Weights of a small transformer language model: untied embeddings, normalized queries and keys.
Each number is 50 + 12 x the weight over its row's rms, rounded and kept within 0 to 99. Layers, rows and columns count from 0. The size before them is the row's rms in percent of the matrix's.

# q: layer 2 attention query, 64x64, rms 0.15, rows 0-31, columns 0-63
# k: layer 2 attention key, 64x64, rms 0.15, rows 0-31, columns 0-63
# v: layer 2 attention value, 64x64, rms 0.161, rows 0-20, columns 0-63
# o: layer 2 attention output (transposed), 64x64, rms 0.151, rows 0-19, columns 0-63
q0 129:56 55 53 47 53 64 51 62 50 53 23 67 31 54 27 52 40 49 73 60 55 69 48 61 65 57 48 49 61 60 64 39 45 57 44 71 53 46 66 49 35 51 65 63 76 38 67 53 48 64 59 67 62 59 66 33 36 48 54 60 48 32 55 35
k0 129:34 57 72 48 52 57 32 61 58 55 70 66 56 43 32 49 29 43 61 34 50 34 52 49 57 77 58 65 50 50 44 62 70 55 39 49 73 29 45 36 48 53 59 55 54 40 61 61 49 68 35 59 54 41 72 64 46 47 67 64 39 39 51 55
q1 126:54 47 47 54 54 58 63 28 30 37 27 56 48 64 58 71 74 80 37 75 48 61 55 45 49 31 57 53 56 55 54 28 19 56 58 48 45 60 61 46 29 62 52 45 61 55 47 52 49 45 52 38 66 66 45 39 53 60 56 39 50 48 48 47
k1 145:49 54 63 54 74 67 45 37 52 40 34 81 45 74 24 50 46 48 60 60 61 62 44 57 57 52 61 58 49 60 57 36 40 62 42 67 52 32 52 57 48 49 57 63 58 47 55 39 51 59 58 54 62 65 75 52 47 64 83 52 52 34 56 54
q2 097:46 56 36 46 53 60 67 32 39 41 31 52 62 70 56 72 69 61 39 59 59 79 49 58 44 34 67 57 50 41 50 25 39 45 57 48 47 59 58 58 45 64 54 43 60 65 54 54 39 33 56 33 72 76 48 56 47 67 58 41 54 46 41 60
k2 085:45 62 51 56 66 56 58 30 62 30 40 71 24 70 45 58 56 50 44 70 57 60 69 69 57 53 41 50 54 41 56 44 36 56 54 52 52 50 40 57 59 57 48 54 50 46 51 63 33 58 41 66 70 52 67 53 63 34 77 50 74 27 51 59
q3 109:55 31 26 74 52 55 65 40 26 40 33 43 47 48 59 66 58 67 29 61 42 60 47 53 41 36 56 61 60 59 45 30 25 58 68 48 40 66 59 50 31 59 41 49 48 61 47 50 50 38 58 51 57 56 44 40 50 74 46 35 52 59 56 33
k3 125:59 53 37 55 58 55 67 30 45 27 34 47 44 76 56 54 71 58 28 68 62 69 64 54 50 50 61 47 48 40 52 26 36 42 71 67 38 52 46 69 46 52 42 44 56 57 44 53 46 39 55 42 58 74 53 59 51 50 60 47 76 42 53 62
q4 137:42 46 37 53 49 48 56 37 40 25 46 55 64 59 54 43 70 71 26 48 50 68 47 58 42 29 66 57 49 44 47 28 42 42 71 43 27 61 56 52 46 67 49 49 45 61 51 49 35 34 44 28 62 73 46 58 51 69 58 34 50 45 55 65
k4 125:66 57 37 51 42 43 63 18 39 44 26 51 34 78 54 62 53 53 45 66 50 65 65 60 49 43 50 41 49 55 52 21 46 46 63 70 33 61 43 72 60 56 36 42 58 60 39 42 43 45 57 50 52 51 45 39 40 60 46 41 76 38 46 54
q5 114:59 51 39 62 66 60 38 38 37 43 33 69 45 57 38 50 55 61 61 49 62 53 52 68 72 46 63 68 48 53 51 41 39 55 56 48 52 44 62 50 22 50 56 59 52 51 60 64 57 59 44 84 70 67 75 53 47 34 64 36 48 50 68 36
k5 094:60 51 70 62 49 65 55 25 58 44 44 68 48 28 37 63 45 47 47 59 44 64 45 54 47 78 60 65 63 49 51 38 46 68 41 61 36 25 46 50 40 61 58 44 61 58 55 54 38 48 37 49 67 68 66 52 49 58 78 59 44 36 62 66
q6 109:56 44 49 59 50 59 40 69 54 68 48 41 46 30 54 46 40 24 68 40 56 33 54 33 64 57 38 68 60 63 60 63 53 74 29 52 52 31 51 40 53 35 42 45 31 50 53 41 62 76 56 59 36 32 55 43 39 36 44 53 38 57 36 43
k6 103:40 35 58 42 47 67 43 71 52 57 55 46 67 26 38 56 53 37 70 32 54 37 28 44 60 48 45 58 53 59 47 77 59 58 37 28 49 42 50 40 53 52 59 56 35 53 69 32 55 67 42 52 56 40 41 52 43 54 50 63 22 75 52 47
q7 121:41 67 68 33 47 51 52 65 59 70 68 63 51 35 49 45 43 50 57 34 49 40 46 38 47 63 48 38 47 51 60 64 78 53 44 49 69 33 37 57 65 24 42 56 49 38 46 55 51 52 45 42 19 29 55 56 44 30 37 68 45 50 54 59
k7 094:25 40 47 52 51 63 35 75 56 70 67 45 62 44 52 60 36 46 63 41 52 22 41 43 62 44 42 52 40 55 41 66 50 42 38 29 48 44 60 41 50 65 61 46 31 37 53 48 47 63 37 63 52 41 43 49 67 53 38 31 31 74 47 38
q8 105:58 65 34 56 56 33 56 30 36 39 38 74 52 64 50 54 60 68 38 58 53 70 58 78 41 37 70 45 42 38 39 29 54 34 65 65 47 58 55 67 39 66 59 49 57 47 45 59 40 35 54 54 59 57 57 58 41 55 59 39 61 30 63 48
k8 120:58 64 47 57 62 46 57 28 47 39 43 51 36 70 56 47 49 54 32 74 43 66 77 54 36 49 58 41 42 48 57 33 50 46 74 66 59 60 52 62 44 53 39 47 64 39 31 64 41 26 45 49 59 65 57 47 57 52 55 42 71 24 60 56
q9 125:74 34 39 63 51 43 57 44 35 49 39 41 56 54 42 56 62 55 44 61 50 57 44 65 47 42 59 45 44 41 35 23 23 34 65 46 30 57 58 49 36 72 56 50 50 62 48 52 58 36 75 45 64 73 34 36 40 67 62 35 54 51 43 43
k9 076:62 22 67 28 58 33 66 24 49 42 31 58 27 52 59 51 49 58 51 53 41 65 61 67 41 53 49 38 54 64 45 31 55 53 51 72 51 66 56 63 49 50 61 54 50 77 59 37 42 45 47 47 63 48 41 54 41 59 37 65 47 37 34 56
q10 125:52 45 41 60 55 32 59 30 41 45 40 62 52 62 56 62 56 63 29 66 46 62 72 73 39 41 67 49 48 59 47 27 53 53 82 65 46 65 42 67 39 56 48 42 43 47 42 49 50 28 60 35 64 60 50 51 32 57 48 39 68 37 57 51
k10 116:68 54 44 44 55 46 60 14 35 48 39 56 37 70 53 58 41 57 45 80 46 64 71 61 40 44 61 50 45 65 44 36 60 43 65 79 59 62 55 62 50 52 59 46 68 48 51 53 32 37 61 50 52 58 41 36 42 48 44 46 70 37 52 53
q11 091:60 48 56 24 40 44 28 49 60 34 55 45 66 44 34 25 32 41 57 49 47 38 38 49 60 49 39 46 40 37 65 69 31 55 31 45 42 37 33 37 68 64 52 45 58 60 47 72 50 57 33 66 46 53 36 37 57 43 61 60 46 69 50 44
k11 086:39 47 52 38 47 65 43 68 43 50 72 59 60 27 41 40 37 28 59 37 48 37 44 46 49 51 41 55 50 56 36 67 53 46 27 41 75 67 69 28 59 51 70 56 52 41 66 61 56 57 45 63 43 40 59 47 45 26 54 44 31 63 51 42
q12 088:63 50 53 56 47 47 70 75 52 61 64 42 38 34 69 52 41 30 59 50 50 48 61 48 48 60 31 36 73 52 57 85 53 48 47 41 67 48 52 51 34 45 53 41 51 52 52 53 46 70 44 36 36 21 45 47 52 54 46 71 43 59 35 34
k12 077:40 54 30 69 47 38 51 75 40 62 57 36 72 53 58 43 62 50 31 31 54 49 41 44 58 50 49 46 36 44 38 63 53 34 65 19 32 61 56 43 35 41 31 36 39 48 38 63 64 51 56 41 57 46 49 64 50 72 30 43 42 57 50 52
q13 115:48 49 45 64 55 31 63 31 47 40 41 60 47 65 58 70 67 77 34 64 56 68 60 50 44 46 63 43 54 54 34 30 56 48 77 62 50 73 51 64 39 51 44 50 40 52 41 46 57 25 64 47 64 70 47 62 51 55 51 40 66 37 50 52
k13 119:55 54 42 52 42 42 59 25 45 46 47 51 41 69 52 46 45 72 47 76 41 71 75 63 42 41 57 29 48 42 49 26 42 44 66 65 49 64 49 60 45 53 45 43 53 49 40 52 30 29 58 42 54 64 43 37 35 53 48 40 69 25 57 49
q14 106:46 22 66 46 42 54 28 65 56 65 52 58 53 30 41 45 36 38 62 39 49 21 40 38 52 54 41 50 60 65 65 70 45 62 30 51 58 39 43 58 53 37 24 68 57 52 57 52 54 49 43 43 36 36 42 34 53 33 37 58 45 63 42 50
k14 078:35 59 60 51 68 68 55 69 47 51 45 50 61 47 31 74 46 49 60 34 61 37 35 52 56 37 60 65 42 48 56 43 50 50 48 23 47 58 63 45 44 28 60 56 50 40 53 44 48 51 59 68 37 21 67 71 35 60 41 53 57 70 63 47
q15 118:47 63 50 63 48 49 61 28 54 37 34 73 61 64 52 60 59 68 32 75 58 56 66 57 40 38 68 59 59 48 65 17 51 43 70 66 53 51 46 74 40 49 53 54 49 44 47 31 48 34 48 32 59 52 45 55 39 62 47 39 53 46 49 53
k15 142:46 64 48 50 60 48 59 26 40 44 41 56 42 74 46 67 43 62 27 75 39 57 70 62 46 44 61 46 43 47 46 30 42 48 67 62 42 71 56 65 51 63 50 45 41 49 39 55 29 24 38 55 63 65 44 51 41 57 42 43 70 33 56 52
q16 092:48 50 59 58 74 38 37 24 49 39 48 69 35 57 41 49 54 70 44 66 45 63 64 52 53 59 51 49 40 48 37 42 54 46 52 51 70 59 39 50 35 58 47 44 61 38 47 71 42 36 55 75 60 67 51 54 53 40 64 39 64 15 65 45
k16 081:54 56 55 32 51 47 44 36 57 49 60 63 53 63 32 35 39 47 71 65 45 61 56 55 46 51 50 50 52 65 65 33 60 61 31 68 77 38 66 53 43 57 53 71 84 44 62 50 53 41 54 44 48 65 73 35 51 42 68 58 44 43 52 52
q17 104:28 46 58 49 43 52 43 47 57 56 45 60 41 66 64 53 35 57 54 73 51 48 69 56 45 41 75 61 76 73 60 44 47 67 51 67 75 38 46 46 52 43 47 55 71 18 60 55 59 39 44 60 45 64 58 53 53 39 41 68 46 52 59 54
k17 112:51 47 70 45 42 56 32 56 53 52 50 48 46 41 28 64 28 40 43 60 57 20 43 39 51 72 54 64 36 57 46 64 61 49 39 74 65 37 54 33 51 50 52 70 61 36 63 39 31 64 47 59 38 36 32 39 41 47 40 56 35 50 56 62
q18 076:43 76 48 55 15 53 48 63 44 48 30 28 60 37 52 57 57 68 55 67 39 67 44 69 60 64 57 43 61 52 36 56 47 45 43 61 44 40 47 40 61 56 71 66 59 42 59 45 30 46 45 45 36 59 45 38 62 59 58 53 55 55 69 69
k18 069:28 68 66 41 58 37 52 41 49 29 61 62 77 63 56 55 53 58 69 54 80 37 63 51 51 63 69 63 47 49 48 42 34 59 47 45 54 54 39 50 48 75 58 54 40 73 47 44 56 57 35 40 60 53 25 54 38 48 58 56 59 54 62 59
q19 079:61 55 61 63 55 54 27 60 51 40 60 51 45 61 42 39 47 64 53 54 34 60 73 48 59 68 43 48 33 70 41 33 61 53 38 73 38 39 37 20 49 56 38 41 42 63 53 74 50 53 51 41 54 50 67 53 52 32 55 67 52 38 56 71
k19 084:54 65 64 44 69 53 44 50 65 33 73 57 52 31 50 50 49 63 82 61 48 69 49 28 47 59 37 52 62 56 48 50 59 65 34 32 66 40 38 52 65 48 60 59 69 52 56 30 59 54 33 62 61 40 52 44 67 59 51 44 60 46 53 31
q20 067:52 43 34 58 51 41 55 84 37 61 34 46 45 31 52 41 53 60 58 38 46 50 24 62 51 46 46 59 48 55 59 47 46 53 64 30 55 53 72 35 45 44 36 73 75 49 50 50 49 41 71 27 38 53 42 31 46 53 36 62 48 59 34 45
k20 067:42 22 30 38 52 70 43 37 33 69 40 61 67 66 56 33 65 25 34 44 69 53 42 45 54 42 70 50 46 39 44 32 46 35 52 52 47 59 45 47 41 49 57 45 50 55 43 51 55 41 45 62 62 53 36 82 50 55 53 43 56 59 66 36
q21 074:53 49 45 63 34 41 43 44 45 35 50 60 59 71 53 42 34 56 60 36 47 55 38 25 65 35 54 52 68 55 58 41 54 54 47 66 57 41 55 60 53 36 40 25 35 71 36 45 74 47 64 51 58 66 67 68 67 38 53 68 57 32 53 52
k21 074:45 77 55 50 58 62 35 55 50 33 55 49 37 30 29 33 50 43 50 70 41 59 61 55 58 69 35 51 44 47 32 51 38 39 44 51 52 41 38 57 49 50 46 46 34 24 51 31 43 48 54 66 52 25 49 45 25 31 49 59 67 49 70 50
q22 081:47 27 50 61 48 65 44 44 44 48 33 55 57 64 61 58 64 25 41 32 34 44 51 58 53 37 46 56 52 54 47 44 38 58 49 49 24 52 45 58 53 47 44 33 22 77 51 36 64 49 52 35 71 48 66 71 42 52 66 59 57 64 46 63
k22 084:67 56 47 57 55 52 53 39 48 31 47 45 33 41 40 55 50 36 37 46 39 60 54 46 46 42 31 59 52 58 65 54 43 66 49 45 32 47 51 70 81 16 46 62 47 42 49 38 58 63 63 61 57 38 52 42 42 48 45 59 64 84 41 70
q23 086:43 53 59 40 41 50 42 39 35 33 46 53 61 46 43 68 48 63 44 55 42 43 19 59 55 66 50 57 36 65 42 31 63 20 33 56 44 49 33 49 34 48 52 73 49 30 53 35 34 40 49 50 55 43 66 44 47 34 57 37 57 33 64 64
k23 089:41 68 81 53 67 23 50 48 57 57 55 53 38 44 41 62 26 44 65 41 44 39 60 48 24 42 58 45 64 41 56 53 50 57 36 57 63 38 56 80 59 58 49 51 50 55 35 49 50 52 36 66 50 35 53 55 73 63 59 34 52 51 39 56
q24 076:57 33 49 43 75 47 63 52 61 50 49 40 58 55 63 62 57 46 60 42 54 44 67 56 41 59 42 44 42 25 32 54 50 39 46 38 21 64 30 39 50 49 61 42 34 69 54 77 55 76 57 58 77 56 54 64 42 39 51 53 49 45 56 42
k24 086:71 28 23 57 44 47 56 45 54 54 55 40 34 36 56 25 66 64 50 33 48 68 59 46 37 37 39 49 67 58 60 68 52 67 54 40 47 64 64 40 46 25 45 46 66 47 49 54 59 46 52 44 35 68 49 40 61 50 69 48 44 39 31 52
q25 083:30 29 56 56 45 54 60 31 43 34 31 55 63 55 56 58 60 34 45 28 46 52 49 38 53 20 56 43 47 55 76 45 40 47 44 32 47 54 52 67 56 55 54 48 30 75 53 45 66 41 55 41 55 41 54 54 63 51 42 63 56 71 26 57
k25 077:38 38 50 47 57 78 51 36 42 40 34 52 30 53 41 61 72 31 37 49 54 46 33 57 61 28 38 69 70 36 47 60 41 55 65 49 35 57 50 66 63 20 44 45 37 52 48 45 49 46 69 60 48 51 53 61 47 29 55 59 65 46 43 55
q26 095:45 40 37 66 48 61 54 26 47 30 49 44 49 59 34 43 55 26 40 46 56 50 28 64 63 18 56 65 48 46 63 65 38 57 44 42 41 57 40 64 61 64 61 41 49 57 43 20 58 47 64 60 55 54 54 57 28 61 59 33 52 55 47 57
k26 087:52 55 66 74 22 64 58 53 43 22 33 39 52 53 40 72 52 26 47 38 28 38 44 50 50 46 38 58 50 60 51 43 41 63 53 48 28 48 66 63 73 37 29 53 34 59 62 48 55 45 53 52 62 49 53 50 59 46 46 67 52 59 43 63
q27 068:78 59 52 45 76 54 40 58 57 65 47 57 45 35 56 51 38 29 47 63 68 52 80 59 41 67 39 44 65 25 53 45 58 63 54 64 54 54 38 54 28 45 48 34 48 46 43 56 53 68 63 50 60 36 48 49 46 36 33 44 49 55 44 29
k27 072:32 43 40 38 61 38 66 76 47 62 76 46 38 56 46 40 45 59 54 52 28 67 63 58 57 46 61 42 35 62 51 62 39 43 51 49 70 71 70 41 48 48 40 62 46 49 37 50 35 31 31 37 41 60 49 49 48 67 41 45 46 24 48 55
q28 098:29 52 39 34 33 57 75 64 42 46 37 39 65 44 56 58 56 48 52 39 54 55 25 66 54 43 60 59 56 39 49 50 48 24 51 24 33 52 67 45 40 65 63 66 60 53 64 45 46 45 45 40 55 62 43 46 64 54 43 47 32 77 52 36
k28 080:61 39 23 65 41 38 41 42 41 62 38 43 30 54 61 51 53 48 34 43 63 34 39 43 48 52 62 56 59 20 51 52 41 54 61 51 23 54 48 54 45 55 35 52 31 58 27 63 45 55 51 45 47 67 35 62 53 63 77 47 46 54 57 72
q29 057:46 63 51 27 36 52 51 44 35 47 52 42 59 72 33 58 54 40 55 67 56 35 49 41 67 59 50 66 60 22 29 36 43 39 50 49 51 41 50 60 42 41 42 53 54 43 42 51 43 43 46 66 53 72 79 71 63 43 66 33 47 54 70 53
k29 065:50 75 62 65 56 31 57 48 68 41 58 50 39 25 37 61 18 39 56 45 35 37 60 56 43 64 55 53 46 58 61 57 50 62 44 71 47 30 61 43 42 60 63 53 55 36 39 55 51 56 53 36 47 57 47 40 48 57 44 52 42 61 34 84
q30 091:32 32 45 61 71 50 56 58 59 44 50 47 51 44 44 70 57 41 31 54 63 46 50 40 40 63 45 71 32 46 47 55 74 47 59 59 56 57 47 38 68 53 55 61 63 55 53 22 19 38 38 47 42 47 32 43 44 62 53 22 46 52 53 68
k30 079:53 74 51 47 34 53 55 57 44 71 39 45 48 78 61 64 30 47 67 34 39 45 46 53 57 32 49 57 52 49 78 37 52 47 43 43 50 67 43 61 54 85 54 53 44 61 62 34 40 55 42 49 62 62 27 68 50 39 59 37 51 53 49 47
q31 069:31 57 36 40 36 61 50 33 41 38 50 44 44 63 38 52 64 45 42 42 49 48 23 56 64 51 44 44 30 41 42 64 46 37 44 28 30 61 51 37 50 77 72 40 53 62 52 42 36 50 38 55 50 57 49 47 47 66 64 42 32 71 43 72
k31 066:59 46 63 63 36 47 62 50 52 35 46 53 70 58 59 61 32 48 57 33 49 54 43 52 54 37 44 53 75 41 73 44 38 68 61 38 13 49 47 67 62 42 30 43 41 55 50 66 61 48 59 28 52 64 53 57 58 49 56 54 45 65 39 70
v0 098:67 46 60 33 46 53 80 51 41 63 52 49 47 34 53 55 63 42 67 54 60 55 56 38 49 67 70 49 71 25 63 46 55 47 54 61 56 38 64 44 45 44 77 58 57 40 58 41 19 46 40 43 51 53 44 58 51 54 50 52 17 63 54 46
o0 100:53 74 63 76 51 65 37 50 38 27 60 43 62 57 39 40 43 42 45 58 60 49 45 45 45 35 64 46 51 34 74 48 48 28 38 53 41 35 45 71 34 50 57 37 47 79 49 46 56 47 38 48 36 49 62 47 45 54 44 62 45 35 77 48
v1 115:50 52 39 48 67 30 49 51 47 65 41 68 63 50 32 54 57 55 46 41 32 52 52 52 48 23 46 75 63 50 41 48 52 39 38 42 68 62 32 52 38 53 52 83 34 51 36 68 34 55 29 57 52 51 45 39 58 72 64 39 53 56 55 51
o1 120:49 46 45 47 27 41 46 45 39 60 25 63 28 60 44 68 61 51 38 42 51 39 43 33 37 41 44 35 65 49 43 51 26 61 53 31 51 70 59 46 52 42 40 65 63 56 47 22 57 63 61 60 60 26 42 39 57 73 52 54 51 46 43 58
v2 109:45 34 61 55 66 49 42 44 55 58 30 44 27 45 39 44 34 44 66 60 29 54 63 42 62 66 37 51 32 68 32 50 41 62 63 51 42 46 77 42 66 26 48 48 50 55 60 50 42 54 32 56 29 39 57 33 38 68 49 48 56 51 51 37
o2 106:68 46 38 40 48 51 66 61 53 72 54 42 67 71 39 57 51 36 55 63 55 37 58 59 43 76 40 57 41 40 37 67 51 44 47 48 63 45 55 50 43 53 48 53 69 64 48 52 20 36 51 50 33 37 31 60 48 66 60 57 36 61 54 78
v3 099:46 45 37 76 40 73 46 43 59 43 34 52 39 54 54 82 52 55 36 53 72 45 41 44 45 55 51 66 45 47 65 50 50 50 41 45 37 36 40 47 42 52 42 45 52 57 49 28 41 51 70 20 44 43 55 54 46 70 50 35 32 67 25 44
o3 094:32 64 51 61 35 37 63 56 46 45 48 61 57 48 51 61 66 46 54 41 57 38 45 53 55 46 36 45 48 34 55 73 72 44 40 41 38 58 40 76 75 40 26 47 35 48 48 37 60 55 47 61 58 13 50 55 63 61 30 57 52 50 55 65
v4 106:44 56 57 57 55 62 34 48 63 58 61 30 58 67 39 51 58 65 43 37 54 54 42 30 36 55 44 58 59 35 60 49 55 59 23 50 64 52 23 53 46 69 35 54 56 37 36 55 48 48 61 38 39 52 54 61 62 16 62 66 63 39 32 50
o4 117:53 54 32 47 46 40 58 60 50 54 44 39 38 25 70 49 60 39 41 57 57 46 54 53 68 39 43 46 58 68 59 56 58 55 76 49 24 76 54 55 72 30 34 50 40 39 58 47 64 50 63 53 54 56 54 43 51 67 74 40 47 73 46 35
v5 105:52 50 53 41 31 58 33 41 62 70 48 46 58 64 46 49 75 51 30 61 59 45 38 36 54 62 40 30 58 34 51 58 30 65 58 39 69 46 45 46 55 29 70 54 63 49 49 56 67 51 69 39 53 42 47 53 32 49 56 48 52 46 52 14
o5 105:61 51 50 37 45 63 38 32 42 39 62 73 66 43 54 52 65 55 52 65 44 41 61 50 74 62 37 47 64 46 42 52 38 57 84 70 55 47 36 45 34 43 79 55 62 48 53 67 61 32 53 38 40 42 52 63 51 38 64 40 60 41 53 42
v6 112:73 35 44 52 53 41 38 44 61 61 38 52 38 53 62 29 35 57 62 40 59 69 48 40 38 41 66 50 53 58 37 46 68 21 23 52 68 48 20 45 53 54 46 72 46 45 48 48 70 55 43 34 58 46 48 56 56 49 54 56 68 64 42 44
o6 126:49 59 18 50 53 54 66 62 62 37 53 16 61 53 50 59 23 48 41 52 53 43 66 57 51 54 54 59 77 33 46 41 55 70 62 50 53 53 35 38 50 39 49 53 65 40 32 40 60 55 54 60 59 44 55 43 62 59 81 54 57 58 47 51
v7 101:55 43 51 64 94 52 28 48 48 57 62 52 44 48 39 80 70 53 32 51 52 42 36 59 30 58 46 55 52 57 62 47 43 58 44 36 48 56 42 55 51 61 40 50 63 39 29 68 53 37 56 55 54 42 60 69 28 56 44 63 60 45 38 48
o7 097:34 40 68 24 46 42 32 40 61 67 55 39 44 53 81 48 44 63 45 48 65 62 59 39 58 43 32 65 53 58 50 51 47 68 62 47 42 67 57 45 49 38 21 39 53 41 56 37 47 40 67 57 55 70 37 62 61 49 61 49 40 46 47 32
v8 092:53 46 41 57 49 47 47 48 57 34 41 58 34 54 51 62 49 53 53 47 37 53 50 56 66 64 37 49 17 48 51 48 46 18 42 49 48 42 29 46 38 32 34 30 39 17 40 47 52 55 40 34 27 43 62 38 63 52 62 34 52 57 48 35
o8 082:42 35 45 46 32 38 59 52 55 55 36 77 51 59 48 61 28 46 42 73 46 45 35 46 29 70 49 49 44 28 47 41 57 53 42 75 34 52 52 57 46 62 61 73 61 51 36 61 46 49 53 47 57 25 60 57 66 65 70 49 49 61 50 67
v9 098:51 35 46 42 52 53 29 66 53 65 78 62 58 29 40 42 63 36 45 50 63 49 57 36 52 44 35 62 56 75 51 51 35 37 44 50 43 55 35 32 59 62 55 68 49 57 29 65 34 29 31 33 62 55 47 46 36 60 42 59 45 38 55 55
o9 102:50 40 51 26 70 42 40 33 47 47 63 75 47 62 58 41 48 67 45 51 56 72 78 59 57 34 34 67 60 60 47 36 47 51 54 37 39 60 49 42 51 39 55 51 20 43 55 44 44 39 46 56 49 52 76 44 48 30 42 28 47 44 54 48
v10 123:43 66 64 32 28 60 56 65 54 36 52 40 57 48 72 36 49 71 56 52 56 65 47 37 46 51 38 54 71 36 72 57 59 58 45 62 68 48 35 40 59 54 51 48 63 42 53 29 40 58 53 33 42 56 39 39 65 15 51 45 55 46 62 55
o10 119:55 64 38 75 38 50 61 51 41 39 43 53 58 41 44 56 60 20 57 53 40 55 37 84 55 36 63 53 55 51 51 43 73 43 63 56 24 58 48 79 57 37 56 55 46 56 53 56 64 57 50 46 47 40 77 40 35 51 51 57 48 64 55 39
v11 093:39 72 57 64 53 55 51 64 60 62 33 36 52 43 34 41 66 37 56 49 49 66 41 24 58 72 44 52 69 60 44 36 46 45 48 51 36 28 47 48 56 41 29 50 40 46 51 57 54 68 25 52 56 69 37 36 62 31 52 57 57 51 56 69
o11 096:63 58 51 49 76 72 59 66 44 56 53 38 37 45 55 48 41 52 51 81 63 75 61 56 40 65 39 51 52 56 64 36 40 40 44 39 55 60 45 53 51 51 42 46 49 36 52 57 74 70 53 35 56 49 14 58 48 41 59 38 56 70 54 54
v12 109:48 48 56 61 39 35 63 48 72 55 37 42 41 48 56 27 53 55 74 48 41 66 58 43 51 56 45 36 82 40 68 45 60 59 51 64 56 50 36 47 61 38 59 49 61 17 36 38 50 53 60 57 33 55 44 42 66 25 57 67 56 53 49 54
o12 107:60 67 41 58 38 67 57 46 58 44 48 19 54 35 64 34 30 39 75 70 56 40 62 55 54 54 62 44 65 56 58 41 44 45 71 59 45 39 49 55 32 44 58 72 68 44 43 53 46 49 47 44 29 40 50 42 38 45 69 65 43 55 52 31
v13 086:43 49 42 49 42 72 61 51 54 53 15 58 44 49 61 71 32 67 61 47 57 39 41 64 27 60 53 39 29 54 69 51 62 53 61 57 42 51 45 75 48 49 43 68 46 43 48 37 45 43 57 56 43 61 52 49 50 74 36 31 62 50 37 68
o13 083:51 37 62 60 33 46 32 48 59 54 38 33 57 42 41 74 51 50 63 32 39 20 31 47 51 67 47 51 42 60 56 68 62 56 26 33 42 51 68 66 48 58 41 43 57 55 43 31 58 48 59 59 40 39 30 49 40 60 24 54 54 48 51 46
v14 105:60 57 53 45 58 59 41 53 64 37 40 43 59 36 33 41 38 55 50 60 54 60 44 41 48 63 22 44 31 45 34 47 68 39 47 46 53 51 39 61 54 37 38 74 47 78 39 61 62 49 20 54 44 49 46 26 48 56 41 39 58 40 76 54
o14 101:53 35 31 42 60 59 66 44 62 52 53 55 52 47 24 82 33 41 53 59 47 67 75 65 50 83 54 57 43 51 34 59 58 35 52 51 67 55 52 48 42 52 75 47 59 46 47 65 50 41 63 50 39 52 51 41 40 51 56 34 57 63 41 64
v15 111:41 47 53 53 54 37 61 48 65 51 55 47 49 44 75 49 52 46 53 50 44 52 79 47 55 38 29 33 50 37 60 44 50 49 46 57 59 54 29 45 47 53 59 28 64 16 50 55 59 63 86 56 35 52 65 36 63 46 50 53 46 36 42 28
o15 105:37 51 57 52 51 31 48 50 39 28 34 55 42 50 70 43 41 42 53 59 29 37 47 34 52 44 63 36 50 61 54 32 43 57 66 55 52 54 72 44 40 59 73 70 59 36 63 81 29 34 44 35 47 39 62 50 49 49 62 62 45 58 36 47
v16 125:44 58 58 51 42 44 42 55 65 76 60 55 44 54 51 48 50 59 36 46 69 53 70 40 58 21 56 35 49 38 45 45 58 55 53 45 76 60 17 39 48 75 55 49 46 65 31 51 68 49 48 42 60 41 58 62 41 42 51 75 40 49 52 36
o16 127:50 54 57 53 60 35 51 46 53 51 19 47 42 40 46 51 42 35 65 19 40 68 44 42 45 73 64 50 57 52 51 36 34 51 59 65 33 51 60 54 72 44 34 49 55 45 58 27 57 45 52 63 36 74 54 31 57 66 54 58 44 64 44 65
v17 106:39 63 46 57 55 62 52 46 46 32 70 37 58 40 46 57 55 56 36 46 09 52 43 59 44 45 58 62 39 51 48 47 42 32 45 48 53 55 42 30 47 75 48 49 53 34 68 76 41 35 46 42 48 61 76 47 65 25 46 38 51 46 54 55
o17 109:30 34 62 41 56 40 55 48 29 58 31 65 42 50 63 33 52 65 50 47 48 58 45 45 41 39 69 46 66 74 46 27 51 37 53 56 47 69 40 34 63 49 64 46 55 59 55 39 59 60 38 36 70 64 27 46 35 34 64 46 59 48 62 57
v18 098:67 26 50 51 43 54 47 41 56 47 66 72 39 38 52 70 58 44 35 56 52 44 46 64 33 46 74 69 68 66 48 60 36 48 44 53 41 55 52 52 34 54 62 54 79 25 74 44 27 46 60 65 45 42 56 52 52 53 45 57 49 45 55 38
o18 086:51 34 61 42 54 58 38 37 56 49 55 41 35 49 53 24 22 57 48 75 63 50 69 42 47 60 38 51 49 70 44 48 43 54 64 77 48 45 53 50 25 46 53 49 67 38 51 46 40 34 47 46 53 57 50 33 51 26 73 50 52 30 65 52
v19 107:56 61 48 49 51 56 34 52 62 43 58 33 66 66 38 49 54 60 40 52 40 47 38 30 32 85 38 57 67 38 43 53 48 59 43 52 55 37 67 36 44 66 57 74 59 61 42 45 49 40 52 70 44 61 45 63 59 62 51 62 54 32 77 58
o19 099:45 35 47 56 57 71 54 32 47 67 60 57 27 37 44 56 66 33 48 66 43 38 60 53 67 56 41 43 45 77 44 65 40 38 70 42 58 69 55 53 56 27 48 29 43 46 59 62 54 38 62 46 55 53 67 42 30 59 68 42 56 58 39 50
v20 091:41 54 59 44 38 61 47 41 44 54 58 39 43 72 67 48 37 52 48 47 54 55 50 54 66 31 44 50 50 50 72 72 41 61 64 41 60 63 57 32 52 43 72 33 45 38 39 58 44 40 45 39 72 63 40 58 52 17 42 59 44 60 60 21